python train.py --activation="squared_relu" --norm_eps=1e-05 --seq_len=2048 --doc_mask=true
Each number is 128 + 32 x the weight over its row's rms, rounded and kept within 0 to 255. Layers, rows and columns count from 0. Numbers have three digits each. The size before them is the row's rms in percent of the matrix's.

# q: layer 10 attention query, 512x512, rms 0.074, rows 178-191, columns 384-511
# k: layer 10 attention key, 512x512, rms 0.0727, rows 178-191, columns 384-511
# v: layer 10 attention value, 512x512, rms 0.0754, rows 128-166, columns 384-511
# o: layer 10 attention output (transposed), 512x512, rms 0.0657, rows 128-165, columns 384-511
q178 097:132098147131103087039146119163147110086088054103078169132171084056158154106148112100057166140112088131126101104141086103129067128200093117111160099074121163093190159152097116123139163108182161124148129077142147227102147131079159135148169128135154136141110141115196162088134104116106159100173160118106171119076145092150147164197154126146223137082143110100120149165167094109125125091096
k178 106:154106091124086098055133107125172107127122031084126152137190074084133149107153103149087163165139094137128074119140062147114064127210052090122188129066154148088157167127085111125143154103159120155128133102118101162073109112113147123119132103149192148134126166103154147071094101101118162129172163137126166098071130095155141147196130135087217168088201117086101121119183101101124131121120
q179 091:186145154140156097158125177082125122134107170084066142132164108122179140116155110120119171086114135080148104051168169219115145128214115113146098123143129150145086060099154149116088115147150138140114153192107166186120114105133141121131109103127138092135142116147120157079147134141139175108135132145180165135164158149132157134084116111134110110137140135112128144150138153203144093071202
k179 109:163156112134108122141128205076099138137093154087116133129152088130165148152183120127115172117131135092142111064115154220093128140216127097146162102165157156102078077115131140122085132157116133136093127174100149159132115115154152109114107121119139136155152103134138164101132172120087156151119149115174159137169176158167133101090099143116111135141131166095085099162136133209126139071171
q180 090:153077148143086081087148118102117177144098131166117164151139122081155124188110117147101138153101104190149183177083168121128123041149167136161144157172079139129127141134165139075147151165175168137126110131056100116131117192086124083110102082117121123137111118166084102163180212076081115161096088184151107117158133192174152132179123154119120150157126151092153090120166132208120106098168
k180 107:156077150175137099074156127117149143140107152156086176153145113079173157160114160140057145148111109183156148145133167120158098044154151097204124151171069159110103136112125157085143102150170158150130113153079100165111115174096123094106108125118130111149125161162085107161184195089115128142082081197180091116166129159169133155160124145133107112170108103100152102147168163203134141118192
q181 089:144155095109160099145056138107058071160160114121125196136108138181148143112122138166197150109141143124176138174110137122142092133091070168131052120169115135114123126168098124119112156160192122112137153158113119109129095069142123180084067136082111156118166150119107109155180103149101135080143157120106118158145129171114078140119166082098115121083093078180157177116102048115154161166187
k181 100:125141105103164111153094147131065081155162102116164161122142113153148170109101164130150129084139138120147128138128105118151082125112085157123028089138117119137125138158098143124128141142161135173129156142115117122179115096123146181108095160078095130127158139092122134158191142153116127117116129153088115178152111149108057128110139123072106140091087122190132157145120071153140156184176
q182 092:210092157132059095126166129077126119119163121095053129156181146154137157158132114101139064122093170157102123194112151119157098143128105129090086166172148122069137129142120105139053138074120093111118186150194153159096138159165122138149148129117185149140070066147176152123123134125134145123117132114102124106169124119192190114121113146135099108164157127170111195141121115134126140084179
k182 104:202104176106095079125147083075119107138148097102066141168179127199103158136124143115140066099134164171099135129134136085140120143098119166106073109188164115084118136146154107138054129087114127136092168164188149194081143140164128125146163105080176178121110061112162168156138129109141167129150143093102145111168118124159178107131108175135081100171154154162091174120114135139092143111152
q183 093:111115154118143151140135125112114157104106079165102094121135183102142133183152070158095075100137152129136137131131141102148101121089101165111128133166101173116160094128152100078117146160108114159118118118110177176122152137064127148106166135110076093163124161132174128137146129075146105102086130124134103083135143125152081023191111108141155141118107133138154105138159184094125116151113
k183 099:114128159133125117158114118096182172143133102149139148138132150093157143124156082182096090124123124122154114168092133122158114131154101150111125138179125158131122095137162111106134168119139137162112173120108171160076173130017087141143170085132122097150177193122150106152139132107148112101085155142143114095112165141181105052168106073149139100112136092113142104159143159135135161138110
q184 092:105148097124058176085066069104096125089057119133155116175123158119193074110121155145118119091065105106139199156101085168159113140122191103178066050071150105126182147128111103175159155168133088118070134128187112127148178167072122121104148115108178127122124151115096130096111098086145160164146130123112153093097197137118111141099162150095184130132138148081122120125132101143135072145118
k184 107:087168107132060164076069049131112122059064124124164129155153164128174095138142147127137162081082126146138202156117083141162104126108143155134110081091149140130192135162105098155172181161144110136072134111169123148119212155066118152072163100169144132082135149157089161079116105055141160172122114133102147115126202159131137132125165104098190154134177166070102115147097092123130065140154
q185 094:146119107117128103054135168124119161136094104112096129174181104128143134108128084100145158088119153132110074098168116124139157188151092122134172121120097169089182148145163142088155117120156132088133143148130158105038152120130115091145108164097113098126180169134190169122151171098084088106139137163143142171111120088148108144099130144175115070126125129166142156148164135155173145133119
k185 110:145115139084179105091153151138144186124098102085100106159195095139132145125107086090128139073113154153098123100144117140141139156129072134136131121142103155106186154147170153090142091100149159085145169124142163115075149138124082089145159156130084097148186164129173156076142216125121108108152135156135153136078107057122124163085120144190127077154089136141178155203143161180153128135123
q186 096:173148145179141148153171102161123129135128129096178126200133151104136106145137124104137092139161143128123125128194185168117130107064091140123115156072027136130184174147081095088108111093091155151185160115118139067199134139105147158144118166140114119152079136112129213126133093126099134084121135171082139103153134165120112180082074059121143103159134165087135126123171096118130151120156
k186 109:185173110173108096175198083158118089132122118091156111178101143122147128131130095105127075153169156128155113131161153161114148128096103134091135155120053134166190180131076122108105091122109122129162168118125137095176138119100134151159085159137110120116108136119115187161131065151088139097157116173132145107179109139118100192086098064127125113125141133068099134080189083135121148077164
q187 092:125154178135109086131151094117125153132160136199142118108114143140184131118125142137111128138102083135123093084122162126082121088112119153131141093176087080104148108164142099128157068166092127124164046165183129119147127104189156121217161173130140138130095122129116105116090057143135121073144081139109120165081099135081132143149147104090063151136079106177149116103082082133167108084095
k187 102:138214149131072103116174106088128153124166135210150114090114116141173120105105180106094144097109100095128075100122172124088128129135129097113130124177071111084141177146119074146190075164109112123144081152134122110147146099177159168180161148138123124123122159105125158108072128138146125107124096149161121173125112118078142141152146085086081171119079138159174094089083071124169108104101
q188 095:156119145142097088096102098163126130163144131140089124110070126129144114095123094130087130107158166126126134149144135201127125089087169139144105122118154184146138176186101156154155104147118184141136106107129104098121181078127084154109139097084169122068127109150150123173180086191127125079101163116126118125148144082122097142168133083125074116109103131020126085122150131086105153123083
k188 109:150134186177128090128100088205122142148166114138108131078073124103134094125140089099138133094163166143129137152183139159167112072059139132110122162096105204119159175144133135115165070150096175140133082126143101099150193066121107188114177083106139094107125079169125163139155097114112137073113173121089128159163146090145080134164164076159089141105120161045113096152174160051098154106127
q189 091:129145114174160140145152126153123148147066149137087110126119156146146155114112203129117104128142094098154079178110075126156119111085153157174174127134127110128047107127117165157122112155116156111096175102141109057106168113118128044068134112171106137134172130163158151149095142138122137064156150115148147119153055080107085063081129167167160154143095123126155178116103069158211084067134
k189 104:119187121175160126128155075153104160135043203148096105102128184130127135089095216169142107134115078112184118195101099121179116125078156149172165154130108112098043122131114149146163153160124136115128147130098125094112186096104106096089107108145082124099150114132130156153102126129119173057140158093148153123181081089127085114100143161136153174180133108111152191113078023131200072080150
q190 090:135147140148110082122138159165168176226168134134161168077155108114179134144136092084119105089116189101050152094084105079114122132162121152123164154104049167071104138145180120084186132120091071089155209082094163141126148068120101148081153105176162108114143133177135163113040137146123150156128172129107170145146102106138102138122102083161126172136051192157134113085154113111095137145146
k190 105:160136107176095058155166157196147180208162128111146139086121112111193147108123062100104080132131118098062148105153089144127129129147113134130144123107056120125134162125201141096168125142082082110163166123085164172190152071123098149091151114148186087108138131165108148133018112171114123148137151128158130115125133086103080102094107109186114164174055176150127116129153115136117137126097
q191 091:114125133103117124109192125117096156150118096141149084176076169132129090153118159132081114113192185149106175153145147148105099187086144197107114065164129147082102150147083119201121118145099186150074157091128095197067156136159127125167130186126152136123089099100173096115140109109165113079095144117165117119184143143151156074182171126135091153103082141092112139100132163105056140073217
k191 104:121148152103072135103167101133090155171111098158117106186132169154137121152149151145115139097195201111102152134158153156105128175069102167124091033142120135084093164160113124198111132128113186129094143115135081179072148125164147105142129183122188125180081100133178139130132137055180110079070126168147137103184119160157154100144163111129107134086128140090112130114161138102074116076236
v128 107:154116102114131162169111122083175167084131154059076118132133083113100104111102166159218179117136109154142158133142127126100074150102126104114131111099155124103112138183112151136143110088098119162125148090068086080156131143131126146121084140130119128191147059097112112129100135107083126095137196155059174099087147117117116138137115129129121079093094111115114090117172184116132070137195
o128 096:139163128108144146174127099148162168058148140025116088101114085118096143131093184148159208140117113154164171097115092171081056168059140117110143112082150096105076096172136150156093089123149147100108192153104140137135173092116125182105123095105151130157147130087080102149090104130106131042151166142120191108132110170126118131081093152112128110158113133107078155097171222172162060105124
v129 106:122102143143147139125153155142146157094075112091128142076116068127133144069152171032079148138178114093143113177163116136164081087116124190157151117180147118175155133116150177153055189150088163093086150143152134109132127106147151134153123114143104121067131108130126166174150106107123149131148173114122143151076160120176172155152203116191122186167058083141168191159102124168060077116145
o129 093:147139158122128173104161134162220135108107090085170157078109086123182131085121145096119139130152090102120106153162117112146065109126126161095139119191147099186138126113119205144091162122037111178103157104156095109194151078127128141108105094118148090124157131130154190151129137148112146121134191170134127145099173120148146162185166104211135135168107107159148223138167119124080113174107
v130 104:098131174084116187131060112151176149173142156103135124078110152078071092145182149072168151135146214107193132137128113091107097156074133117140032146119070115139072100181128106114145135144157084150116164128147125120121077154146166129147101119163131144141113124098028154124143112115156156118168138092143176124139113051114112143071176111111130142134109208137154142150126094111171181134144
o130 094:113178167170086189155068110142137158097134184107109146077135189068111098141154140074176168091118205115170106140124118093132075122104158101124063144088082159144087140115080149120165088126147104111141112150165139104116112124127166146166148124132145123140085108153107103098161108075158185114168143082117155128094136056123114160082156127141146102083130176103139112143143099115134205106130
v131 106:088146133147145130146107128146118168115060124144098146106095124137124171152122147075169123184117123119124074149165156171139136125106158134102078117102148192095149121109151136130157163099120178146091134108175105177114097151133139102125161199134142101124180123122059123063154144134158115142123120086111157115118127129151131167163173127048101116110137138103102126102121040117099113123142
o131 095:084138120080127157178124131138125109128093165087140140092096156132140161196126120144182127164108127130132088150112120178110132106107108137074104143123129125105119116120180158176154141088123172159060109111166073131115090100156179069133141154141086070137139138117077152049143128132188127107098153102176123105143128119137159115171167104045088112106176140148108119107089092077113118117178
v132 102:153106118165125126123114128119153145139175113147213152129103083189136105104156136125151113086149124105098160148113045055059166120118153088136167098092155140156150124125152111171143082121124098131161133122159077091127106123124115163082161114104147135081126165163091130132123132116109151113175150147152128137105107117154103093124112197114096146183140218114124127109060148152110140134171
o132 097:155097111146101124123136127087132158138141108149145194110178108190162150108119137087096123042133127093088137140123106097095160133163140106116136116105106124152151107095160086177155070114141100139205151114160108058146121131111073170145142082119099136086090158172120146129094143118138151130203197172142124158166134148098110100134097173110138164215144179130154143119041163149074163153135
v133 107:143140160072125133107141152122158212179123121166089119088147133130095116128140089198130082172086130178126160122191154144167121104123135142130163104089149132128164168101137106111073128137140129135135110122095150106065041159113148110148160134085176174111102158115108162121168124111156123112126174081110071109127087136137090093143119098139127119140148149136168097142133158082177133077147
o133 095:179150164101118104049121182072134149168125088118149077117143108123124085117142090175146135168128124162061093133128172122155146096106169135113185125121148149113177127133138111105072128128152118188128143147090186076111091136098140114096132151089122181119106129106112149106160116085124079121121157095137113153113086128166094076135157069135095120120148142082193071142115148107169168097130
v134 104:139084147153141089173098132143191138148072166142099138180119141171120103146140110061062071090100144140115104112125133154167132106111145103178109165153109160105157140088079164137114229120198070141098166146132114157127147152163066188098143171165105079127095173093163118119131069136053158142157129077107112152103157130120156085119091103106134102141139158123117204182107109166142076139138
o134 092:142139174109154099149142161135138159166090097149112113196086135155147055173125135107100136077133153165096121078123131145160123125151165076154102157139112152047154121096111138093129177193197116142172229114146145135091093167127077109055132186145096104138105159054172122066132099140070163150151121063159139128122127149106136092152078098159140115135128176077138179161111139146123118148144
v135 104:041146163088051135103125078103072123103135096124137111194064170138118134121125137107212090173090114103118121118061163125064134122163191136101118119112087159122095205077191085046119160078130112121128155107165106116126130168115140157167101113110136125112085070098142135113175081121122201117171095099108120084092147196114138118188096147135116113163126145109099191151154113139164136153155
o135 092:050125111095078100140095044153102135087150121069078101140080154125113187110137092088192094105100125090161129112090181109094155102107185136117102132147142099128076199108121095098108152106129127157102166108178101126132118195096126113182070152120184115113122113137170138109190039138111155164164122101130105120122100188106207133187125136129100062137124133114097145155153165121121085131175
v136 103:127170121063159126123131119178127132082141157171113162086138118138144096138112061157172174168078133109144121127161144044169163159161132088180102149082143120198112129150141112125092042118172165112092074182100146173125097140123123151121157126138132143123134136100138098105107083126111139125162154161094115149111175166104063158066151098057174136102138127168110151111148086146165125130126
o136 095:185148084042198108108130130129134140084129175169145144122147126103148098144152076140162174173126122144155165109133170070203154141208179076157132133096126125203138097163150146137117081111136140167078060173030111116109097179166102156149111089142152121087102152143149065051091098133125120162170150157113110133179150184076115094109090127082165146086100109108141138145124094130067126102152
v137 108:135100115111191147113091116137124141089173086136138077077181127146200150135129122146152168129069135136167115113137132116149136171137061141098076145163126160115105091096175113134094099117195121137167170206169161175153061131161109146138126155118095150132114129151089064089103156087151113137104179086063163161111078073090191129134144134144122070122122098154170121124103184132084114100151
o137 097:137121132129155117121077143192098136122156093124108074067145131122134087116122164086156143166085098124120087157143100147161108160178079112078098120149134140100087111093185148147086145100152077177151145143120109141167073134128157098134123102123120133100127115102106094116114183098150121142108135082097121114147084086062148114181127113121178097081072069118182113107078168130097138127184
v138 106:144132181164147164156162128141125117119153174107113114090116072153175136106158123116097147103154156116059067179173221178163164163113123108109150090145104106135120184154112170088148165136125140192085119147164126107094068139132129088096115137115129159146143122114116187098141166127110166106126167088147159157169096096153144135139149105109110151126060179088119080187121112165081128113155
o138 093:159109195134137163104171120145116116116175112109136170107149108128153146105152100137116194100153153093096067123152180143174162153129148102069131127111108130127107165167111202132145179135119165160091086146142128146152053121155107114072069128107108156147161115109105180078156160085098162090098139147182162163178074140152169139121155115162132142137116194063126055096150144142094120124138
v139 106:134110119127099091182150092133115149156088108126127145077170137118161117101061100178134139106111085106104148107118147116116103117163159134151131132130178068156120120172127076233089142139129125173163122162126076067123107115169166121142094144165122131124171124214173107085137112092094117151094108084133145113147150147127106163148164103143072139123076104149144169156168097137143138122144
o139 095:185118073151111100136147060147136139159116130147087096088154136091165168160124084210106134135114103084099103091156142117090127102116153143154126121140160064176096164158109057201081108151121126150153111164130145062171091139153152122132079111171155131129215161186175147084145117089064125162048175063099148136159161096115108134122205125115148135155104117176107165144196072157110120136094
v140 102:092115212114107172089096122097079123173117141079096093068076095123110128139078135085098143117158064137133131141159130164130134118108104139136109161117113118076102176150213110169109139137159134133142117136069099110145154164158122134180125173104105170154189118131163128107182147157165114120194147166127140167067129167126119114121091113144240115120095175138102099120128140103154101149156
o140 094:132162202107078103118097106140120136144146118098135093061108126090083096111112122132142144160180120122120114132100125165133146109135082160134085085139110104129121196170214116185117118155121127050119131189148108114170197161184156146161134146105126138118173095184130153080205132128158165107173104072141104159066136193131166139096129083115192087098110205143116135125129148101149114130129
v141 103:101131136106175129097174102121101173147089119069156132127050205120114101112112132090190128100102158098149070070164166118153146088130152146129132146128123103080143136108148125113180104121054139064091129182146210118102117130101059109148042169148129168122175181164150084092084115155131133096107162152143087167143162109159148115084127119100031143111116228119111134188149184093127108118153
o141 097:074106125135149110068166046146138128165120143096148165138100199113119125107085135073130095154142179175140083138153166117145146147159128157116152118134164110139123159115130116122133107123037112131120127126103158140054179131151077115132067183085139135138151167141140127105059109173157117098125189140127099113137147094112087107089095125071056132151094166141116126180169148096123132087159
v142 103:061146117148106113146128180116098115133183145167094167182130101117069138135132104066152112151141153171112028130175159074143088165143124104208121187188135119132129107080144172064142172100065131136150139103149090186117066131131176118117148126134151168164128121104140089151130097099125132086172080179110157190108138098114066152126168125119087154131091077146164128118109149067086167186108
o142 095:068176103125103121170170212128122136135201117146046167175099120153092143127169120133166127112089117148107082068166163084123070165143126110193129175197118132179085111154174166087138140101106164085135083096149092169111100089125134087114136129124164213178133118087158072119130091076132128122146112115141144177119101118139096166141147076130120148085103100130127088119106151136103110160140
v143 103:159164143093128132110079105105140086163120127079181142145138181143106134138128083102110190155113169149128090112102156132132174054129136147163135063142122093144106148155177119133140150157109139112145160150091155089143119119145072109115110167148162138114076133183177166152122082143125145063181143092122123157174097123181100110143121120167084123130115148148114088150136137182078095180111
o143 097:159162137125115090138114119126134095179148110083179129161094191140097146158100108106164138151124155141114080180133145129112171101164160200158145099080130107155107141123125152120129161112133098129139161127131139079103147102173124084119140111149099089163078107193157096109090117135136144081156158085151118136145134108102113080133163151120088143145111112151096114143125186152060065176129
v144 105:115187129184125194092119137128156136107114114083089163086158141146052064148167171052123102144118168140154135112133084165159091075136080135128141157132161129172174153171170069076148079149110121087164111143142090116152168125060126116111146147145097174160120093102114128156129100120139110138108122128131178139153120141129140121092070111061132121165141093112119111185160129129113087122060
o144 095:115155114151092182132136167135176178085150135090085186105122178122070083146121120092182062148097144129147094102133085194152092091134050128034170104120138118152134193090128128078141089154113100127140100129146080112157169124069105134113148106139160151158136084074125163123154141128122123127104117109127180105146147150104118131096111150085114122132069094100089076151125110135152081151109
v145 107:148152104149116175159157126115126100162146120114199151134122176065141152117090132126177166152108149083091154097101089130174111111133130097171127124080153072111140163074119095074104098149158060170165053118137107124099100038146125069107094165179122127182096098174135072106188063168060099148120091134113181109103150166167133151109137157191120101098121107113119142167128089192109124124152
o145 095:116125159134142138094144113132117153148145115100127126113082176146074173106151120132152167132078111113054116139126104075180146140122157078169112150110114132146161157083130097136154133135132112237136100083099065095101136071100137042112097159199157108187080147199094081113173111162102108109128107199140191131118143133127116177107154133158113104102110075076160152199165099188138185170157
v146 103:156095107128128109079118112093092123099164145114089094145175148109161098134136158150152166161176131079192151157077115149106098127055139199069107199184071043146130142140111096109063102095133077113107073128134116118122122152123129095132147106183126045127187163113133178107162101153188125216160097118135145178158165144122118150109139171141105180151109098125157112168164172175160045113125
o146 094:179096122132101107040147102060115125118146134109099118142164153092159101164109184165148143099109134093177168128112098117059088090107175154077125176171073079134156136119088103133146095080120141119105142197144135145169135149131161093148186084130179072154191189104173136092090086124186116189111104169124126168107154120135107140074160187135066175141112097120130118203103169141137099105160
v147 104:116136118130104098100095129156195164254107100145118098110078114131116124166121109158142088116091089171117168073112142106121118093165060129100146115113123173175139119128137112102145159139136100119150169139166127164117138179169122155154142117147132137151123157144057143121120174142072096131103182169160104079079122099095096154101171138113131117132134140091233126137140152122131097132132
o147 096:072150089148105140099096065129185130188093099170134119061125084101160124146119112130148095099098180155120161065071134125158159105144051116119116198131150153166150128136150117104101191172132144065078111126155076117136169121127097135162144135087158196136110187130118159158140119161075147164148204201178087117064106130074115134114180165133162091175068175102152142151142125163113090107134
v148 104:116169135143169167075107157095133136121102065103153180158088144216132088147145174076099161092117155160115167109200137095149154189091097182100180172194151142161149093105133133108115116203112164138143119159159182158127064120166137118127153147148117164181181122107094173113100170133083121129179119136082132130109108143140102147153178166177149125134164089111137088114123079053139105090118
o148 097:126148112129201145109115147148118103083111078111152180194083119208140143124109125129084175106107188155116156086163122113103117168061119139134174128169164122153139141136154073092108139120145120166153089162098153150131069099166140103154133108143110178149168154134107119102130170114097072115141102139082128111100111169124139200121181166159182120174171169131140156113148096089173137132119
v149 100:149119157094096123134115133165117127122147100085098093113114091193085119050130139076061146179174068138054120152108149140133082094170104074118119118165065084153128087146130141159152147120137134098152114163146143150097100195109035144155142148131131104074132129133149112148130137179081145172164124096114223120103191103137155167145113124124147214118085088150057095156111136135153096221137
o149 094:128178134087152103129136174170118102130171123092099102126162133179113160121138108118087143144146097071129126177076147093132135143109111099087205091141110092143129064106106073122081100084146123163125137092166154185121106141142079131125082143117132166110092165138149121134107163168094149186156127160133154145111156126142116116153119132119152209100101143149091085110142136124110087206110
v150 104:111176133071119169120105109117141103126109162172104139161144158136134160134168143117113138162101185178082139057176080090075135209156129120139136121115117129113081116152115168158148118151115049088113143158095098133136098176141148139115160100147111130099140093117140078201141146140123105153086120166150119125066123091125201142155137144164160147160157126148139145099151138085140120143080
o150 098:096084109107087137106120132146140068125078146135032099188131167102121183098157184136130145182142151169103099129198063106098115196144124134108148138087118124044091098098102152147195109095106055112095113121124103138162078154120143173135145108137101092114147133156117078136169155138132062174093100113124111149116188091096200138157157167147144114144143105113097151070102159066084174197120
v151 107:143157180056103103099144119172127136080077147100116089198165074079093146148169134102129145129115179091147125111147101116096180172153140161139084145111085103114055127088098128121150055145117115116121150140084123097133108099155117068140154105089082104110148065187152142146095136121107112073135167125170117141167140071130124153115131130156145090125110131133147172164130093078144144090168
o151 095:155142197112075131092135115202108126097120089164146137135136103112098112177098153124113162150131154062123121156105139124083169149148148154109084171137098112108069142100121105067181046129109131178131173174087149104104125089143122061139183130114088110112122064191137149146069134114128111102095166126167124197119117079131127175145135165194149115127149090165134166122078124094149127131136
v152 106:103118120142108142111166114096179110140154132146099204169113126124073095145108161042150174164104093152100112203146127134102123098135118137110118113122108120068149136104154099176113110168106130108131143108111121117115065103141119070110126114048143116147137101182126148093160106090095188204129092107173124122151156179109156166177025106114065148110126184147091127134122129079090142118149
o152 098:133127091160173105130152127086154135138139111127144163124123118098122123100121137080197119153136121148079138148121126158153126117102139146151158102111139122126111141090097123164177154159100137106098168122100122131124098111152121054075191075118171102164135120169159125121102133102087164162121107099150135112120167174091132186161073076149041192140103120121083142147128095094077128131095
v153 108:163153137074123117121090135137129081148127091115177190140111086141143122174161131142093140132099109168107134156163162106113164181118145162202131104122094133126122120154121121144168098118119144173069151139119182209118080151145096105123106144087129120162116086132048107123120143090143156082070131095172141071147176134148194116136120181080118093115111169083111123193131186133166169127139
o153 095:184152158139118096150120113102126077159188081105141177154151119137151113153166091135066137146102114208091098136193138144135183150150116201176105102168120143127111154166110151121182128118141125178059145136102149147084128178162123131133135186112156140149103137124080114090128135158158146124116090151121130109142122105139165109164142103098104100088113136079117106166064206137172150132168
v154 103:142173179132099174137108107087141106172121144173143131118101103116130113083146173131128119150149076138145089110188140127153083160069134111135136067161077135129116137112163064188105111162140136132095189145123129101097095108152120113142101199190134145144069141123138152167149145135167135091069171150137180142118078168119144200079132131122076146080100122153119064158160153123100139138063
o154 097:154141186181083152140134140099170085170102151168160111127097137140124137062134190135160123150156098143131111131200182126167128143145115087124112100132100139154159146100108068171100109101136137104133160116090142069096065097143133096178158126171143143067096129085142126172181117127105145132089176139118144109137079149090150181129135150104103183107091140139123100132171097149054194105112
v155 104:066106162122084158146110125151112106193105128136136128118132092126202176137154110089192144099109168142053136136142158133152142139073111150116132138114141135109142141136131077146134169157139117178170089119143164157088161134104151100139147152166112193148113112140108145117079103151124125120130149107108078157124160143133135155117119105114136150161105132091151069142148095119142208111104
o155 093:113119106055115143117126105140126185156093101186128129152158118129218136076176117111168184112106166137091113115111148160127133162098152152114167108103129135121130148154086088129132130171170146159121108092151166112125136135114099096100177134153101166140134105120142112074095126162127131115174133079049150106100108098125087128153130133123140133129115133160093087138155068150155143110121
v156 106:139156181182140114053150148112065161095169120149112150101077097148143131170141093141105146145107141133183160115110137152113110183133124115123115106156088094169112094082146093088041148103135146145130104102147159147119091040138136099179139141141130123179141141153163158148124074130167100154115121157155152117133169177135075116140094123137102155108139152107161090169131123109087187067169
o156 092:158101164210147127125115106113131179103101143082097157118109164116123157172104069123125119176129106052157127157152094154109133126141126115167119127137088095163123097125131134140099121098152126093069112087167152121186109077097132099136163134131160096191107120117105147133162104118192158120161104160166127097153138142128141100151103139094139168099131095146114100146161072182042155090130
v157 103:121151155089102113153129142109146109137136099071121135175157131143145109135111082133150117167148111107152103183131168079122142124126115118134177118098220108087169115169052151165158179145115090125106144133131116138128176119142139109129137110103095135111102116115103084114122115149128139176161118082140180106139141131195063094130127127083139118109227122129160142131088118043169121153128
o157 093:142115101125125140147177106118181080116133106103129130169136089146146107116173088075140117158136101104126102178074136091119142110104156098168168102110208166103128135157081124174134195184143129142097125168143124128193141091161134155123134103082096146141153108140060068101169094174093093204162114132126157077129217144155086136130136127098131140080148106096107152122084172070156149189096
v158 105:107133180145105100089061175159140135133155128124093162158088165124126196196056130083128149105187111101124145130143103163096138174115106184085187145105146093141170183130093118157159095093121109176160113083101173112109166120089125147082148144111142164125146101145139118153115109157083142148174182132137127096107120149072154096146144083092103146133120109137107171119113104113119088128153
o158 098:158158204128098134118077188151203151121160104131110188132144141119129209186067106080113144090190124109132101140149112143089162139109154180101185142129143106104092156169119112151151087156167162116151095105093185123077106132150121124101152137093154162103125131133129093128075159117056121143192168127171126087157129117085132103114118100083087135115128143126083080143140158073074090109145
v159 108:095129071184109193172077149136076135134095098131103152175124183099147126157143124184105120177148068128141134144157122078116052131188163102136150118169081113118120156092132180136137165116094121140109104100094111165147113120072075091135164138079106102117165093165132133122077143097134168142096168150099132144135099088119108146150144160186170142120143106125144104096160038111119133130116
o159 096:107124089178162189163077167165083121118091084098093191187122181101134143194147121158123126151142121142118138096149162073129103142169157184139147140156124146144102100125158143151098148157132156206124124113122170149121139111084130081155195128117115092148150137143112108124082112134176183160096145156077104155150105111128131131163117122154177147177113138122115114096158138105091163119088
v160 100:079119183118188150140200135119168200108135114184104106098145119088172119140102158183086109126154158123064117094078128144120165095132156121139092105130113141132085128138113156169105053084196143154072071163109156120122152123136056210108093049161168143088061143097130156113109144130098083142157117126175136124144103152114093110126139086136156147125122103118065096098183154092122135151150
o160 093:111108207159132112173144082102189207130168086126067121130096109093150126141116163141064103133075103097089147079095132128117169064123108134125072105124114152118071146172173142182110073119173121144135103159169093112125144103092061148056105092145170146119121153110130154101109088154082144109147102095181137168114091142119082072103165119134126153082142130137093131141135156105097096074143
v161 110:169157126125135143171097168139118113119107094174131116104091168145087110108089086123141161178112137051141135154128058095103142122175191158139147151122153112156075131145087118091122113144107165115123153158133083148085146163126103103120126097119121167140169130125114125173165166077107156139113155113119154143134162096124175160128163180078207090092113166142112148183092168127117140151092
o161 097:142120159133161115094110140103094091126136148119130128096098139184149156120107088116173140183085118067112136081108043128124118128180107165122178098131150109125080090163090122070064099146130196116094119159128118161039133101119112092091177085099102156130113158093154113149156131055107144135082141140146140171133101171087152153122158126080176137093121139120122107168142146103162160152081
v162 100:124156136165120131147051146150114163141160095092128058156139156102161144176140142078105076092126159094128104119126121166129108190112175183112144083118047126158167101141118176106180072152131157146105172111146104160107148122172080146057200163134087159162144133156222142101149093113183082134103171116119116155148152136138128098136165157142175164093161068095136166154147133182113161180130
o162 094:113177166156074123144090156143137163127159131096097102075142116145165113154137155078141127112108165135083106159132170131176115179126139176121171136166097029148079114174131125145143066124177090113111180106193102170121136173146085172121192151117068165207149143139169164146121087144167122138181118110207148183158139160117151103150191111113123195120102107068107137145146112142131139131132
v163 104:104156077104134200133135162151148047143123163229143088148107135159172187108139125115140094163091145105128115106113146107162182094141181123099097165176113171081169173128178113128173069106157144105151150207138162093132171175166147120141129143096114131125159120203149193151146100102104100084164061133039129182098122125109082171147154060075164163139075130156094140138151120182072138118142
o163 098:128173117093094152166130138156133099143132212177167114140172089137160113104153176121153110203099157130169107159100111114157106103141107122102122207149121157141138105124164125143139093124125138129131115175133123051117157079129140126158097122132126146130092140159159148118145129151098136116148087084087137177119094185136090164156136107106102144191147144129119148124133112213128142106092
v164 106:130148129158132144123128189139109202145135106143134116128138156091119133097164130078136121106117141126103090107148091152128124113125094116111088143081079145163158071150160195130155096110054096121129109203125132097117129159141141124096109202162121170111094108107093157080127173102139112088166122118188132067170150112082095144102097095139098070145117152086115155176145122139125167172094
o164 097:116169102118119135053201190159148188181175107148131114075127142074132141089163127111096114101154111091085098068154102109110130090082179082108076074102060142175184103129130183153098037114123082172141148151106103101109113158171116108115149147159135167123118139081089176078100151114143136137159137197106132090125126085114150172094123127075120113152118180104128146124171128132153166143090
v165 108:110105152154082142119137124153147167165214150127075099058108123190165144097161158101117174155169095149139132137177148120130172136136147122134155125122197149120136147152104122145134126042136063114033177111120130183128109106140135141156168163122128123140147145189124132105120126159114136156122108180160155141125114193149086109121130144200140130097086044127136119127200053110137186167075
o165 100:102146128149160150103133123149128160128176114083086083077134107155126086161156134080068173116153090133153158157145169135110184114106138117158126160141160176138110136143115085144122116076141142164053167085120111180124115068150107132172146120153105120136082101205128171103115127159121160154095119213177136125141087141182098159144143163189169127157111150183144080119158095143135157152102
v166 104:147146224143107220115178135033163211183085155173111133132121195155162098094156183227169104133142104127093118137181144145118124083118125154120083074139085148096150119161091105112191173187139052120166134109187106129149110098127084119145132114135086100114151093070097131132144158109164144133110092084145127143168103123123066155113082223145210145117127172061111168175107135102155148109126